{
  "parallel_block": false,
  "lr_head": 0.012,
  "decay_shape": "sqrt",
  "dataset": "wikipedia_en"
}
Each number is 200 + 20 x the weight over its row's rms, rounded and kept within 0 to 999. Layers, rows and columns count from 0. The size before them is the row's rms in percent of the matrix's.

# layer 3 MLP up, 512x128, rms 0.171, rows 470-506, columns 64-127
096,191,201,204,168,206,186,183,181,170,195,181,223,227,238,210,191,200,202,211,215,202,215,213,210,212,201,180,194,199,206,221,235,211,192,208,189,197,194,245,189,231,205,158,175,196,229,180,181,183,190,238,200,221,185,201,200,217,222,192,214,186,217,178,185
092,203,197,160,222,210,186,223,198,182,178,179,216,226,197,215,191,205,216,224,186,205,174,179,227,169,210,179,185,175,201,212,191,178,249,213,228,205,186,154,221,189,161,203,204,170,171,187,224,189,198,246,194,202,191,213,183,200,170,179,206,197,177,201,170
091,223,194,192,206,234,204,214,211,189,191,167,197,187,206,196,194,180,210,191,168,191,193,222,205,182,213,167,208,172,249,229,203,197,195,201,188,216,202,150,170,216,193,212,197,198,181,193,207,199,224,209,228,211,222,216,189,196,193,207,209,203,176,202,238
098,216,221,202,203,202,239,187,183,188,217,235,194,172,182,188,188,212,225,198,175,223,194,219,192,178,194,187,193,179,213,213,223,233,199,209,182,188,202,186,193,154,147,215,211,191,195,193,231,219,181,225,201,188,200,232,213,207,205,158,225,218,204,256,172
104,220,192,197,237,192,205,174,202,220,179,227,226,180,166,213,212,192,203,199,186,200,204,201,213,197,185,209,188,197,202,203,198,230,192,202,192,200,200,172,207,238,216,222,223,209,196,165,208,226,197,163,187,202,221,191,201,201,190,143,205,176,201,159,211
097,229,215,144,185,195,191,179,217,180,206,196,203,224,193,161,154,220,254,187,202,207,165,188,198,209,222,211,158,174,195,168,210,206,218,201,177,199,216,231,195,202,185,212,180,196,220,181,157,197,191,202,211,212,192,187,194,195,160,194,197,201,230,215,201
102,227,207,191,169,208,227,224,147,215,185,204,202,219,183,191,179,189,183,190,222,196,174,175,171,174,199,191,209,233,204,223,182,188,205,205,203,195,209,128,229,198,176,190,209,200,206,188,161,181,210,193,217,189,189,228,221,178,189,203,209,219,194,239,239
097,185,232,207,234,205,224,176,195,204,178,227,203,188,224,244,236,216,214,186,183,211,238,195,201,197,192,212,167,206,220,208,190,207,177,182,229,200,190,239,183,222,216,176,208,202,206,192,202,170,185,211,177,181,199,214,212,214,176,237,216,193,200,242,189
100,189,188,217,193,203,215,218,204,205,220,210,180,204,162,191,198,207,202,195,224,208,197,196,222,213,197,196,200,206,195,180,195,208,209,182,202,210,213,183,198,207,170,218,200,196,226,202,227,203,186,180,202,184,203,190,208,240,194,214,220,169,195,206,218
103,225,206,204,224,187,203,226,208,180,189,208,162,212,172,229,151,186,201,228,210,212,185,212,181,232,237,236,199,188,166,195,188,177,181,212,181,221,203,149,197,223,223,206,214,221,199,208,198,175,205,193,213,189,216,187,179,220,159,179,215,204,154,200,203
102,207,226,228,191,165,206,225,190,216,166,230,188,169,188,218,203,211,203,206,244,208,218,201,211,201,190,181,193,237,191,168,190,218,186,205,215,247,195,146,166,194,202,198,208,185,210,215,190,208,232,221,226,187,212,215,183,246,193,207,173,209,216,205,183
099,185,235,241,182,197,212,183,236,222,208,221,175,246,207,205,224,213,227,154,215,171,169,207,172,205,196,206,209,205,182,184,202,220,218,191,229,206,196,186,198,196,178,196,191,190,196,215,216,219,223,183,235,228,206,186,192,192,228,222,213,205,191,191,199
097,193,188,220,218,195,209,180,239,205,228,212,214,191,230,186,176,176,176,209,201,216,196,193,200,203,199,179,209,192,179,206,209,183,157,213,209,197,187,195,210,213,214,199,192,168,184,216,191,199,203,206,208,202,206,213,190,212,174,206,197,237,220,183,170
097,225,233,188,181,197,236,206,209,206,204,200,203,200,214,186,189,180,207,188,191,204,182,226,224,211,175,188,209,208,249,163,216,227,217,222,164,193,221,226,207,215,195,193,197,197,207,156,225,213,202,238,220,206,159,194,217,238,165,204,238,206,165,210,198
099,223,223,215,176,190,182,179,206,194,224,209,163,208,204,205,154,183,199,190,177,204,186,201,199,194,170,203,232,203,207,229,249,247,217,191,187,181,174,223,207,187,201,193,206,226,232,179,192,246,223,176,180,189,173,217,213,208,225,192,172,215,188,198,217
104,185,203,206,190,201,185,229,195,184,199,201,214,192,179,190,179,225,211,195,209,221,200,170,192,183,219,201,201,200,224,192,206,212,157,219,205,200,216,217,198,208,207,197,164,196,155,182,218,206,203,186,176,180,203,171,202,228,207,182,206,212,200,227,221
094,184,177,202,212,222,158,191,197,185,244,188,192,194,225,206,220,204,233,196,203,198,180,247,210,198,199,229,175,216,167,179,228,188,174,184,176,189,176,235,246,193,189,228,198,200,174,191,218,208,200,228,196,242,243,221,183,193,196,234,194,217,205,225,196
082,208,191,186,191,205,216,180,182,187,205,190,183,175,194,186,164,172,232,172,195,193,175,202,202,180,192,202,231,190,169,189,210,159,165,214,184,206,176,226,218,182,231,203,213,191,242,190,213,205,221,216,226,234,153,203,192,187,170,158,163,227,175,192,207
098,219,179,199,220,169,157,166,224,184,169,244,188,228,162,199,207,217,215,195,180,214,187,191,214,198,196,211,212,200,217,196,228,205,214,208,201,241,179,220,228,234,213,188,200,190,227,218,192,208,206,196,200,232,239,208,212,190,161,222,220,223,213,205,147
106,239,228,186,166,222,210,196,186,222,168,210,187,195,207,205,182,182,201,166,189,184,178,202,225,206,196,186,177,232,215,177,182,189,197,189,207,161,196,212,195,203,197,210,207,190,191,164,193,189,228,167,200,190,159,202,210,191,187,187,223,222,221,199,174
093,166,189,195,201,223,199,189,225,210,181,199,177,163,208,183,220,204,196,202,199,191,223,193,211,222,226,175,172,185,202,197,236,142,193,185,200,198,180,185,182,171,171,198,222,189,187,224,215,192,233,159,205,228,183,172,192,176,222,200,193,184,205,200,162
099,218,200,205,237,179,200,184,194,214,169,215,206,204,192,185,219,178,218,210,223,184,212,177,209,194,193,194,248,201,264,217,204,247,177,228,190,229,228,223,190,216,210,164,184,199,232,195,211,177,223,186,244,176,228,154,157,205,218,210,226,194,187,211,204
095,233,192,164,206,198,192,225,204,197,189,196,222,234,240,208,185,216,219,195,189,212,177,196,201,169,199,175,203,224,215,232,237,201,218,207,229,207,206,166,189,237,171,198,193,184,211,176,209,231,173,213,197,226,222,175,205,181,187,216,224,186,228,203,218
104,195,176,175,203,187,210,192,206,220,205,199,203,210,190,196,221,173,215,184,235,194,200,199,221,175,213,227,206,242,219,188,209,201,194,203,202,153,173,217,210,182,235,198,229,199,214,200,196,146,207,203,214,211,179,184,192,191,211,186,197,223,193,215,173
100,212,209,253,203,216,197,190,211,199,195,217,158,216,197,165,161,168,191,216,178,174,179,174,217,213,200,218,218,221,190,179,218,215,216,189,214,204,187,201,206,207,160,216,195,202,217,216,169,185,190,209,171,192,199,165,206,189,193,185,180,202,212,169,184
085,174,201,232,231,194,238,230,194,213,229,202,202,218,226,226,183,205,232,202,198,233,178,195,176,203,172,214,188,145,216,199,212,244,211,221,196,213,203,204,189,206,223,227,205,195,175,215,148,212,179,199,219,198,196,200,222,208,205,200,204,196,210,213,196
103,152,179,206,194,197,186,189,232,155,167,186,198,203,223,184,195,189,199,161,182,224,205,175,228,213,186,180,207,202,233,204,192,199,202,233,220,233,216,205,193,198,170,214,166,197,216,215,179,205,216,186,220,184,192,210,223,211,223,179,183,168,213,181,219
101,196,213,174,183,203,244,192,161,216,224,230,200,200,211,230,200,205,185,171,152,192,191,193,224,187,187,201,195,233,204,202,137,221,198,215,185,205,206,195,224,199,194,212,176,192,160,205,226,224,193,206,184,213,222,189,193,230,216,236,240,156,209,225,199
099,196,208,173,211,202,194,193,174,226,163,178,189,223,197,231,204,201,183,202,204,198,205,199,212,171,202,212,240,188,211,216,246,203,207,239,201,226,177,178,223,135,200,180,203,208,204,193,210,210,186,160,187,235,215,216,223,170,179,231,245,184,177,216,208
102,199,229,205,212,211,203,177,201,217,212,205,190,209,187,194,183,182,225,223,182,170,185,180,177,191,172,213,183,180,196,176,171,228,229,185,160,197,206,213,195,152,164,220,181,211,210,187,175,181,167,203,190,208,209,198,200,164,210,179,206,171,182,203,228
102,213,253,201,208,179,180,211,200,215,228,226,205,187,173,177,204,217,187,202,221,185,222,206,234,184,220,226,177,197,220,185,245,210,215,188,239,192,201,197,181,192,202,209,224,231,217,190,195,174,195,208,205,205,200,192,244,204,213,233,209,235,182,180,224
098,200,236,201,197,210,201,218,209,165,197,221,173,248,190,162,193,242,201,198,210,186,162,179,209,193,178,197,166,179,215,211,208,224,194,193,208,192,160,189,230,201,185,189,194,210,240,180,202,195,210,209,173,144,207,202,150,201,202,225,211,199,182,207,190
100,200,200,202,176,200,189,196,174,153,204,210,174,207,185,237,217,196,197,218,232,166,223,198,194,182,209,221,204,193,198,196,234,223,186,229,194,162,192,188,209,204,180,205,216,169,201,178,226,177,231,208,197,206,219,192,196,191,192,222,213,208,206,182,174
111,203,210,208,205,217,220,178,206,216,156,195,206,191,191,192,232,177,212,213,202,203,209,188,213,205,192,187,234,216,224,205,172,199,224,193,202,192,175,178,188,209,205,215,239,142,170,212,222,185,199,241,202,216,242,232,199,200,189,212,174,230,175,189,181
100,200,248,176,222,196,223,188,207,160,182,180,237,219,214,196,156,197,201,235,230,223,183,213,200,229,206,196,202,213,164,216,193,168,190,181,217,192,166,168,227,195,204,204,185,204,217,192,206,176,215,202,187,189,211,183,224,228,206,204,229,193,178,180,209
106,184,204,185,207,207,211,160,209,170,171,205,179,215,187,204,178,217,214,228,175,182,154,227,183,201,189,173,208,188,206,206,186,196,217,174,208,236,232,158,193,179,186,212,191,225,201,185,186,194,165,198,188,188,193,183,194,171,229,207,187,200,243,178,222
103,168,220,192,209,175,195,203,205,192,230,205,219,191,217,191,210,172,191,202,199,160,223,189,198,161,175,192,202,158,222,182,211,207,207,210,223,173,187,215,214,197,160,201,201,187,204,212,160,210,228,200,174,219,175,218,190,211,195,202,180,200,184,203,199
# layer 3 MLP down (transposed), 512x128, rms 0.146, rows 470-505, columns 64-127
098,205,207,228,167,193,178,208,186,180,208,207,244,235,241,194,209,209,193,226,192,212,189,184,193,209,187,210,215,192,198,186,224,183,218,190,141,187,217,202,214,215,190,178,234,228,188,206,200,194,247,182,197,188,221,191,225,197,192,214,175,206,215,199,166
098,209,185,233,215,188,149,212,212,193,186,225,180,209,204,217,212,177,197,217,206,197,187,175,191,217,202,209,229,186,184,209,206,210,204,220,190,220,207,203,187,201,176,200,196,184,147,193,209,180,183,194,198,200,230,187,198,185,210,185,219,214,230,219,151
098,192,215,250,202,201,170,184,170,188,191,211,182,195,204,207,205,199,199,177,167,255,187,170,173,189,204,220,180,206,197,189,207,214,155,205,216,172,209,200,210,187,162,189,183,214,193,206,220,183,177,180,228,188,209,225,232,181,198,222,162,229,246,209,175
101,209,190,192,201,224,184,181,210,190,194,195,162,197,195,196,215,197,201,204,195,193,228,214,226,255,197,191,235,171,164,184,182,202,197,215,201,197,181,239,205,175,213,213,214,196,222,196,210,156,216,183,219,188,180,233,192,200,186,208,160,196,196,151,204
099,202,205,201,213,208,196,215,162,201,209,206,207,170,184,172,219,199,192,203,211,194,206,222,225,269,237,217,211,214,192,182,198,185,175,191,201,218,200,181,198,163,243,227,230,200,229,204,194,221,186,200,239,175,210,205,214,195,215,199,216,209,182,177,200
101,189,163,200,191,172,179,212,225,170,178,202,210,183,179,201,181,210,209,189,198,219,191,212,222,212,207,225,156,225,246,182,176,174,199,175,180,198,195,209,199,196,222,167,228,218,184,188,206,191,193,182,203,197,218,237,213,207,222,199,212,214,194,214,221
100,170,205,225,198,191,179,225,228,211,191,183,209,209,194,201,196,187,178,202,204,187,179,215,168,202,215,241,210,221,232,189,184,196,188,202,163,197,223,228,219,210,172,214,217,183,221,151,188,213,172,189,205,168,239,194,177,196,183,209,178,208,166,184,223
103,177,214,156,198,220,221,189,191,184,206,175,179,227,204,207,175,213,191,189,199,183,237,201,187,166,179,216,183,158,207,185,214,202,224,185,191,203,213,205,189,199,211,220,208,241,182,178,191,197,190,202,202,235,217,210,222,180,176,212,210,182,173,179,208
100,160,195,217,207,224,180,227,183,169,168,191,162,207,216,194,228,192,245,205,184,161,226,168,232,199,194,188,189,213,182,223,223,234,208,194,212,205,222,199,175,213,204,174,226,242,189,205,211,204,213,199,200,202,180,214,181,167,198,181,205,181,225,219,216
100,216,179,195,207,238,229,201,218,233,202,192,153,226,176,207,189,165,207,161,181,200,229,188,201,163,207,215,215,213,219,184,194,204,192,233,197,167,177,180,177,184,198,174,240,149,176,210,185,198,212,221,189,215,221,197,209,209,202,185,221,211,233,164,194
095,224,173,154,194,216,159,225,216,197,202,186,214,211,204,199,205,199,183,205,195,215,236,204,216,206,198,190,214,204,187,210,218,182,211,172,202,192,197,240,225,202,224,206,177,158,181,198,219,211,208,215,201,199,198,191,215,195,197,241,174,195,207,204,159
106,156,211,215,205,208,177,191,206,238,219,193,163,192,179,201,175,231,211,217,204,218,207,211,201,178,216,169,200,189,180,199,198,165,173,201,217,164,213,203,205,262,232,200,184,167,218,233,195,185,171,227,207,180,189,199,201,195,208,204,202,205,213,181,171
098,203,210,224,236,175,192,174,211,212,211,209,226,209,195,163,202,177,190,226,189,198,222,227,175,187,215,193,234,179,166,206,207,171,175,188,203,169,174,193,183,219,185,190,168,196,222,207,202,197,185,154,215,188,178,210,199,240,190,202,194,180,202,202,204
102,202,198,188,207,193,195,214,258,193,225,204,190,191,197,221,168,190,223,206,209,186,220,195,245,180,185,184,240,210,240,193,218,218,183,192,200,178,215,197,177,226,179,156,185,204,197,200,172,201,220,181,217,182,218,176,222,213,188,206,160,233,185,196,206
103,220,190,226,230,208,187,164,234,176,193,233,198,230,204,191,195,195,233,203,172,196,180,235,213,232,193,189,188,220,202,173,221,206,226,210,219,210,158,198,191,198,222,168,214,227,222,161,194,194,215,193,210,221,209,212,203,194,238,174,174,174,189,199,246
102,176,190,212,195,180,226,171,180,168,196,221,184,196,212,181,188,199,158,205,211,217,194,193,210,205,198,134,190,225,215,176,212,201,164,186,202,201,230,223,218,182,233,189,204,167,211,204,205,211,208,206,201,227,221,207,185,185,207,183,190,185,226,207,185
099,194,187,205,209,184,216,197,220,171,203,206,211,197,219,170,218,216,190,179,233,230,189,180,195,189,187,195,174,216,192,198,235,200,178,196,186,201,219,174,140,216,226,195,208,188,194,183,207,214,164,193,216,214,179,198,197,195,202,168,232,209,224,174,178
085,223,220,234,203,204,226,202,199,210,219,208,202,216,195,211,195,203,175,177,193,188,234,189,193,209,191,178,139,205,192,209,199,209,170,220,214,204,200,183,194,229,202,206,181,241,229,215,190,186,153,180,194,229,217,222,198,194,189,182,171,213,222,235,184
099,184,197,188,203,198,190,179,227,215,189,237,170,218,192,167,207,188,197,187,169,161,203,159,224,211,171,188,191,206,187,199,245,212,160,168,186,207,206,219,202,175,215,215,186,227,203,218,208,225,184,176,194,196,208,189,196,215,240,198,188,229,166,190,215
111,214,162,186,201,232,212,185,197,181,173,196,209,185,194,203,220,191,151,212,191,208,239,213,229,187,190,222,197,237,199,187,198,202,195,196,212,185,177,230,197,188,166,234,166,195,213,233,172,194,193,191,208,212,210,177,221,217,217,233,194,159,243,223,209
094,196,189,245,170,190,192,203,227,200,202,194,171,181,182,204,185,178,220,179,207,199,202,234,202,190,197,196,192,212,185,193,217,181,178,226,193,192,198,216,236,200,198,181,229,206,156,169,189,202,196,206,174,212,240,198,169,215,204,176,224,228,190,215,221
097,182,190,158,190,213,224,221,239,177,170,203,204,225,191,184,194,185,236,188,189,213,188,217,190,151,209,173,216,202,202,177,188,203,206,196,190,179,153,197,221,187,195,224,202,174,192,198,210,181,199,162,199,189,193,204,186,176,219,200,193,192,241,197,214
096,191,190,194,202,210,189,157,178,166,215,194,158,215,187,226,219,210,222,198,192,167,180,185,215,237,243,184,219,223,181,220,178,207,210,172,190,199,185,193,199,218,207,227,178,200,185,186,193,251,173,217,217,186,171,193,174,235,215,202,190,203,182,252,215
107,231,211,202,164,209,178,206,205,192,168,181,211,155,214,182,219,199,187,220,216,206,187,212,237,205,191,185,154,229,173,165,213,232,186,222,196,237,197,196,200,221,209,199,184,240,198,206,198,213,187,219,197,208,198,191,204,223,228,213,180,191,192,178,202
093,204,217,210,234,198,196,176,179,188,211,224,225,184,176,205,185,187,193,207,195,210,156,182,170,219,213,226,205,219,199,186,190,216,204,175,137,184,193,197,190,206,162,175,199,158,201,179,214,226,191,237,212,202,227,245,198,221,188,209,200,203,231,217,246
080,233,195,177,227,175,160,209,204,190,187,203,200,202,245,219,205,189,203,227,188,201,238,189,240,194,197,197,213,183,179,223,170,186,195,189,214,207,173,225,215,214,240,200,213,176,220,192,190,175,202,229,214,242,207,191,173,200,198,205,220,209,164,202,196
096,211,213,207,222,179,193,238,198,175,202,193,158,213,186,185,152,198,204,218,195,216,187,200,190,173,201,210,182,208,218,216,215,207,211,219,214,218,200,170,160,184,196,180,208,235,227,183,175,223,179,200,194,188,196,208,177,222,169,231,167,194,185,181,166
093,230,225,174,228,208,223,190,203,179,217,193,200,199,227,206,189,230,215,182,190,228,184,190,193,193,184,184,176,179,187,155,203,191,201,188,163,233,201,198,225,252,187,227,193,194,214,236,196,167,203,207,179,184,203,224,184,207,158,188,196,199,199,173,186
092,167,184,192,179,214,208,203,198,190,229,201,208,187,199,172,201,194,248,198,180,197,189,211,204,224,186,216,219,213,206,173,215,196,215,205,155,192,171,200,205,225,210,171,178,179,208,185,206,237,214,183,182,194,196,203,174,168,207,188,190,206,201,204,232
103,190,207,212,184,170,171,230,182,191,184,189,245,174,201,192,197,162,182,236,198,226,194,173,192,175,219,177,216,196,181,199,192,179,190,210,204,179,220,189,216,220,201,163,223,166,176,242,212,220,208,190,215,176,174,207,226,223,182,205,194,181,233,198,165
105,179,208,196,184,163,194,198,186,180,178,177,211,180,227,204,229,217,187,220,209,186,208,232,181,169,161,155,193,225,184,195,192,213,197,192,187,175,189,210,203,199,213,168,186,201,217,233,235,236,223,200,188,168,181,210,178,222,169,186,207,177,188,201,206
099,218,200,212,167,210,211,220,171,174,201,235,224,182,196,210,217,168,182,189,177,213,212,201,212,186,215,211,222,212,174,226,228,171,215,174,211,189,200,192,181,162,166,211,212,179,191,206,173,206,188,218,191,204,173,210,242,213,211,222,200,217,214,174,199
099,225,176,169,203,189,211,239,216,202,223,240,188,236,208,205,212,182,187,195,251,210,206,198,180,205,209,223,191,190,205,208,204,197,226,189,141,209,218,210,180,162,166,221,197,214,188,207,219,210,205,195,213,200,182,224,201,194,183,200,162,184,217,206,201
107,202,178,197,224,173,195,177,180,193,184,199,193,205,225,183,205,214,187,200,177,168,198,197,187,186,191,173,169,209,162,217,216,213,188,204,182,190,157,215,197,213,189,201,220,207,231,225,212,218,147,174,168,207,180,164,210,183,189,214,178,189,223,209,216
096,230,206,223,221,143,228,196,226,157,211,203,187,234,213,184,187,251,189,215,203,180,215,178,202,202,220,187,219,238,196,217,233,193,222,177,242,187,195,189,216,226,211,186,188,188,215,192,213,233,159,202,205,201,209,198,214,210,184,191,206,219,163,211,222
104,182,185,209,205,211,219,203,216,200,189,228,226,206,158,182,170,182,228,199,202,191,231,194,209,188,226,222,225,185,226,203,183,214,175,212,168,219,221,181,212,201,201,236,191,231,179,180,223,174,208,165,188,200,194,158,185,173,143,229,193,194,208,191,206
# layer 3 MLP gate, 512x128, rms 0.182, rows 471-506, columns 64-127
099,247,194,216,184,219,211,238,223,211,212,215,213,178,200,184,222,198,200,222,233,222,192,186,219,175,164,214,212,166,203,217,168,195,200,213,198,197,198,202,207,217,182,208,216,187,243,183,205,216,213,210,209,210,188,220,184,193,203,194,176,238,197,180,208
099,224,202,181,236,203,152,204,186,216,248,201,187,217,199,188,206,181,216,206,188,224,180,213,193,203,196,200,213,252,202,218,237,202,203,202,217,236,234,159,158,167,170,217,195,200,170,181,218,209,217,177,188,210,181,220,204,196,215,199,218,210,208,217,174
105,216,158,182,200,207,167,189,182,181,201,214,220,203,207,193,210,188,200,215,204,214,221,194,221,208,174,201,219,208,181,195,201,200,190,164,190,185,205,227,185,241,219,175,220,223,202,238,171,207,208,208,217,198,181,204,177,207,173,214,179,215,201,170,203
101,180,194,190,251,203,210,166,192,189,204,171,209,197,186,206,199,200,227,191,190,241,185,193,208,178,170,210,186,222,182,199,187,176,215,189,194,210,157,184,199,217,204,190,192,178,188,183,179,229,168,195,221,209,230,205,195,186,175,186,225,193,198,227,199
099,227,203,208,213,243,163,173,189,190,183,185,191,241,189,193,211,211,213,188,185,204,215,168,214,205,206,185,190,177,231,157,186,198,190,212,186,199,197,197,238,226,207,185,196,202,234,170,213,223,218,209,226,201,238,234,177,237,224,196,208,228,194,210,199
089,224,191,222,217,200,210,179,184,233,187,222,224,220,157,182,206,219,211,199,228,205,182,176,142,203,205,222,201,246,236,205,193,213,184,216,190,208,199,170,211,249,163,201,197,173,228,226,181,191,199,218,193,184,196,207,211,189,217,195,176,212,198,222,182
098,220,201,201,219,228,218,190,198,205,156,246,194,178,156,169,192,198,180,209,215,170,182,185,195,195,163,245,216,203,185,204,210,219,216,192,201,223,193,194,203,179,194,185,225,199,197,216,196,204,228,193,178,218,189,221,206,173,175,244,194,201,214,188,164
093,186,234,158,180,209,201,186,209,199,220,192,200,176,203,177,216,202,186,230,205,160,182,168,204,217,230,209,195,225,242,211,210,195,190,227,184,209,204,197,159,200,175,199,200,229,199,225,201,176,230,200,215,161,222,194,190,231,194,194,175,212,193,243,214
097,196,162,212,215,225,184,183,214,187,201,222,202,216,172,232,217,194,179,213,194,189,194,169,179,188,187,212,212,171,211,168,236,213,164,210,180,190,185,171,214,183,239,187,193,210,204,232,199,218,183,160,188,209,178,184,187,214,181,145,177,184,209,179,206
095,221,193,204,225,233,237,230,171,207,190,208,202,172,173,206,220,237,189,233,186,197,220,207,195,157,186,177,202,200,187,214,195,180,206,199,239,208,195,210,176,193,222,189,212,210,178,202,169,223,222,170,207,162,187,194,194,243,173,203,209,194,168,191,209
108,142,197,207,174,197,184,168,183,163,207,204,180,194,233,234,208,221,218,207,234,183,183,179,218,164,196,157,201,192,196,203,228,199,203,190,194,202,182,176,167,193,206,166,221,181,198,212,204,231,232,199,191,208,206,195,228,161,196,211,194,195,194,214,219
091,212,218,193,188,221,175,182,223,208,184,158,212,220,209,183,191,176,171,227,177,169,238,229,207,201,187,235,184,203,190,190,223,221,233,219,219,155,201,231,190,200,187,196,195,216,162,205,209,191,240,215,182,163,220,194,191,219,189,175,200,180,203,191,197
102,172,166,191,182,208,208,196,216,174,199,170,210,225,207,195,217,218,210,192,193,198,196,208,203,193,202,219,201,205,198,191,205,184,222,167,218,247,228,165,183,212,203,235,207,233,178,168,187,216,199,203,171,173,201,210,186,219,209,229,183,216,228,170,178
102,204,168,210,211,224,201,192,214,186,215,207,218,193,258,211,217,182,216,191,207,247,235,218,200,218,203,187,166,175,205,195,168,189,210,215,210,198,202,240,247,164,196,208,191,223,208,171,205,210,216,247,180,211,189,193,168,217,220,214,183,198,224,174,208
107,189,178,218,199,203,186,193,218,237,241,217,227,196,210,186,208,195,198,214,185,188,182,227,220,220,202,233,169,171,224,224,204,204,237,197,168,206,204,203,227,221,175,208,218,210,185,191,202,203,209,204,215,174,185,193,189,212,232,200,208,192,144,207,207
098,179,201,188,172,150,204,203,190,214,182,200,184,194,193,177,196,184,189,214,240,201,195,177,214,198,214,196,204,233,251,165,199,194,193,214,198,201,175,202,173,200,174,195,208,188,209,193,210,206,238,186,221,185,183,195,207,185,216,202,206,181,195,197,223
085,211,190,202,221,177,204,180,201,210,204,169,178,177,197,222,175,210,210,209,210,217,193,171,208,211,204,216,196,186,197,186,195,205,230,204,200,267,222,234,180,176,219,221,199,191,227,219,178,197,192,221,190,184,220,227,226,215,181,197,242,202,175,198,206
100,182,170,228,215,193,200,207,222,207,177,234,220,200,181,188,198,186,230,188,198,169,220,169,189,223,193,146,213,205,191,188,205,220,198,210,194,194,172,218,194,210,179,223,230,167,203,193,204,192,183,223,217,210,167,205,172,197,235,190,194,206,213,225,179
099,180,218,188,241,212,223,157,206,170,187,176,177,168,185,171,185,225,199,177,213,155,229,185,188,199,198,214,182,196,165,214,221,202,211,177,203,207,194,199,176,171,150,214,173,209,222,195,201,180,263,192,180,187,208,186,225,179,200,216,178,208,194,186,238
104,193,192,166,223,210,210,194,219,189,179,190,194,185,235,196,222,183,201,195,184,175,163,183,197,210,204,201,201,218,189,226,224,197,226,207,211,183,198,207,180,174,210,180,214,216,220,230,198,216,234,190,226,223,177,222,193,238,228,181,173,219,210,210,202
100,188,207,188,166,176,220,204,218,194,249,176,213,212,181,210,202,205,140,187,198,195,217,191,178,218,187,184,177,216,184,214,185,207,234,186,201,201,179,212,205,245,174,197,233,182,200,198,205,199,218,242,190,205,198,229,195,233,166,203,190,196,164,217,154
098,208,227,196,196,183,198,172,186,221,218,183,235,180,202,220,246,220,188,245,194,226,177,171,207,225,207,204,176,222,199,183,197,184,175,209,204,209,178,208,207,196,192,213,176,173,228,200,193,181,175,178,200,211,189,195,216,225,201,210,234,211,201,201,194
104,198,215,216,217,198,195,190,199,224,205,177,186,199,222,210,215,201,199,197,207,216,197,194,194,197,174,189,224,179,244,193,173,188,203,185,193,230,169,194,233,213,210,219,191,161,178,176,167,200,183,214,215,213,155,177,210,202,206,187,197,206,225,206,240
093,185,193,198,195,175,227,217,170,198,163,187,184,251,187,179,219,196,182,193,204,174,177,198,204,214,221,197,187,181,199,231,245,214,199,219,219,219,202,213,219,207,180,200,176,215,200,251,211,187,205,223,183,221,238,202,185,183,172,203,178,181,217,224,184
087,192,216,179,181,207,195,195,219,197,190,206,175,193,224,201,210,188,196,188,196,213,180,195,213,226,202,208,163,185,227,213,191,194,185,197,181,149,205,201,193,175,170,225,174,240,231,195,207,187,178,165,189,200,228,167,202,204,159,205,181,203,228,186,221
098,202,217,178,186,188,192,208,196,193,202,182,195,249,212,201,208,220,193,207,188,191,168,172,189,177,214,197,233,224,209,179,187,204,188,223,216,242,190,169,192,196,181,190,250,183,215,237,193,219,207,208,199,189,155,227,258,177,171,187,218,224,225,231,194
100,210,184,222,229,168,200,218,200,222,247,192,205,193,189,195,193,192,155,212,208,236,205,210,199,163,184,219,210,167,189,201,206,201,223,182,218,201,216,201,197,176,207,189,193,184,195,169,187,225,182,216,218,212,191,225,207,215,170,209,170,200,228,226,246
103,193,189,202,194,235,210,221,219,215,167,196,213,222,178,224,185,209,200,186,154,195,207,214,195,172,188,185,238,201,237,223,199,201,211,210,194,231,168,154,200,172,203,193,194,229,204,209,208,222,184,195,215,199,206,210,163,165,191,230,164,192,178,178,208
106,212,205,208,212,179,196,203,155,167,207,213,214,195,222,195,170,187,197,230,175,233,228,242,194,181,206,189,192,180,193,207,209,221,222,187,194,193,207,201,178,198,222,196,220,162,205,225,203,235,160,210,201,200,203,204,214,217,181,175,208,212,217,179,204
114,219,203,178,170,186,146,187,222,161,213,196,209,153,185,157,220,196,195,220,210,186,211,197,197,201,201,186,170,233,194,208,206,215,208,178,197,210,226,186,227,176,195,202,205,240,185,180,214,211,229,187,197,162,191,201,228,174,200,205,156,187,242,201,228
093,229,158,207,217,172,213,182,179,184,189,196,208,202,185,219,190,243,222,218,208,204,231,216,182,174,185,190,211,185,231,201,226,225,210,203,230,205,217,190,194,213,207,163,199,187,171,200,197,197,206,185,177,185,186,196,185,221,223,243,185,186,206,203,210
107,153,177,206,209,202,223,176,204,194,196,212,200,213,173,177,196,164,227,205,169,175,188,195,210,184,213,207,224,220,248,220,192,172,210,206,202,234,197,175,223,228,214,219,181,170,220,211,211,235,195,194,197,188,195,191,171,210,226,206,171,201,211,197,198
107,197,246,211,198,206,231,140,219,189,234,233,181,203,221,200,221,196,180,206,195,220,195,212,195,222,200,171,177,228,182,221,202,190,191,164,227,206,217,209,191,191,213,210,179,216,236,234,207,197,238,201,190,196,202,187,215,227,206,210,189,201,185,180,186
098,222,205,204,189,172,194,173,221,192,216,194,195,207,231,195,188,220,166,177,238,203,168,194,190,233,189,164,191,166,189,168,233,158,194,221,201,194,184,197,244,173,214,241,175,195,194,185,201,232,212,213,176,214,190,206,201,207,181,184,190,213,184,158,215
107,228,159,192,203,237,199,194,190,187,183,171,190,211,194,170,161,182,221,188,234,198,204,206,184,169,210,225,214,236,205,161,218,224,148,186,194,155,203,186,190,185,193,182,216,202,205,205,184,198,200,160,191,188,191,208,192,193,199,214,182,195,219,179,201
100,198,205,187,178,188,218,232,226,239,222,190,203,215,203,247,207,211,196,183,175,223,202,205,191,191,183,197,246,197,181,181,189,173,189,208,203,208,200,167,234,176,200,191,217,195,222,217,154,192,213,189,207,200,187,182,210,210,241,189,173,204,190,182,205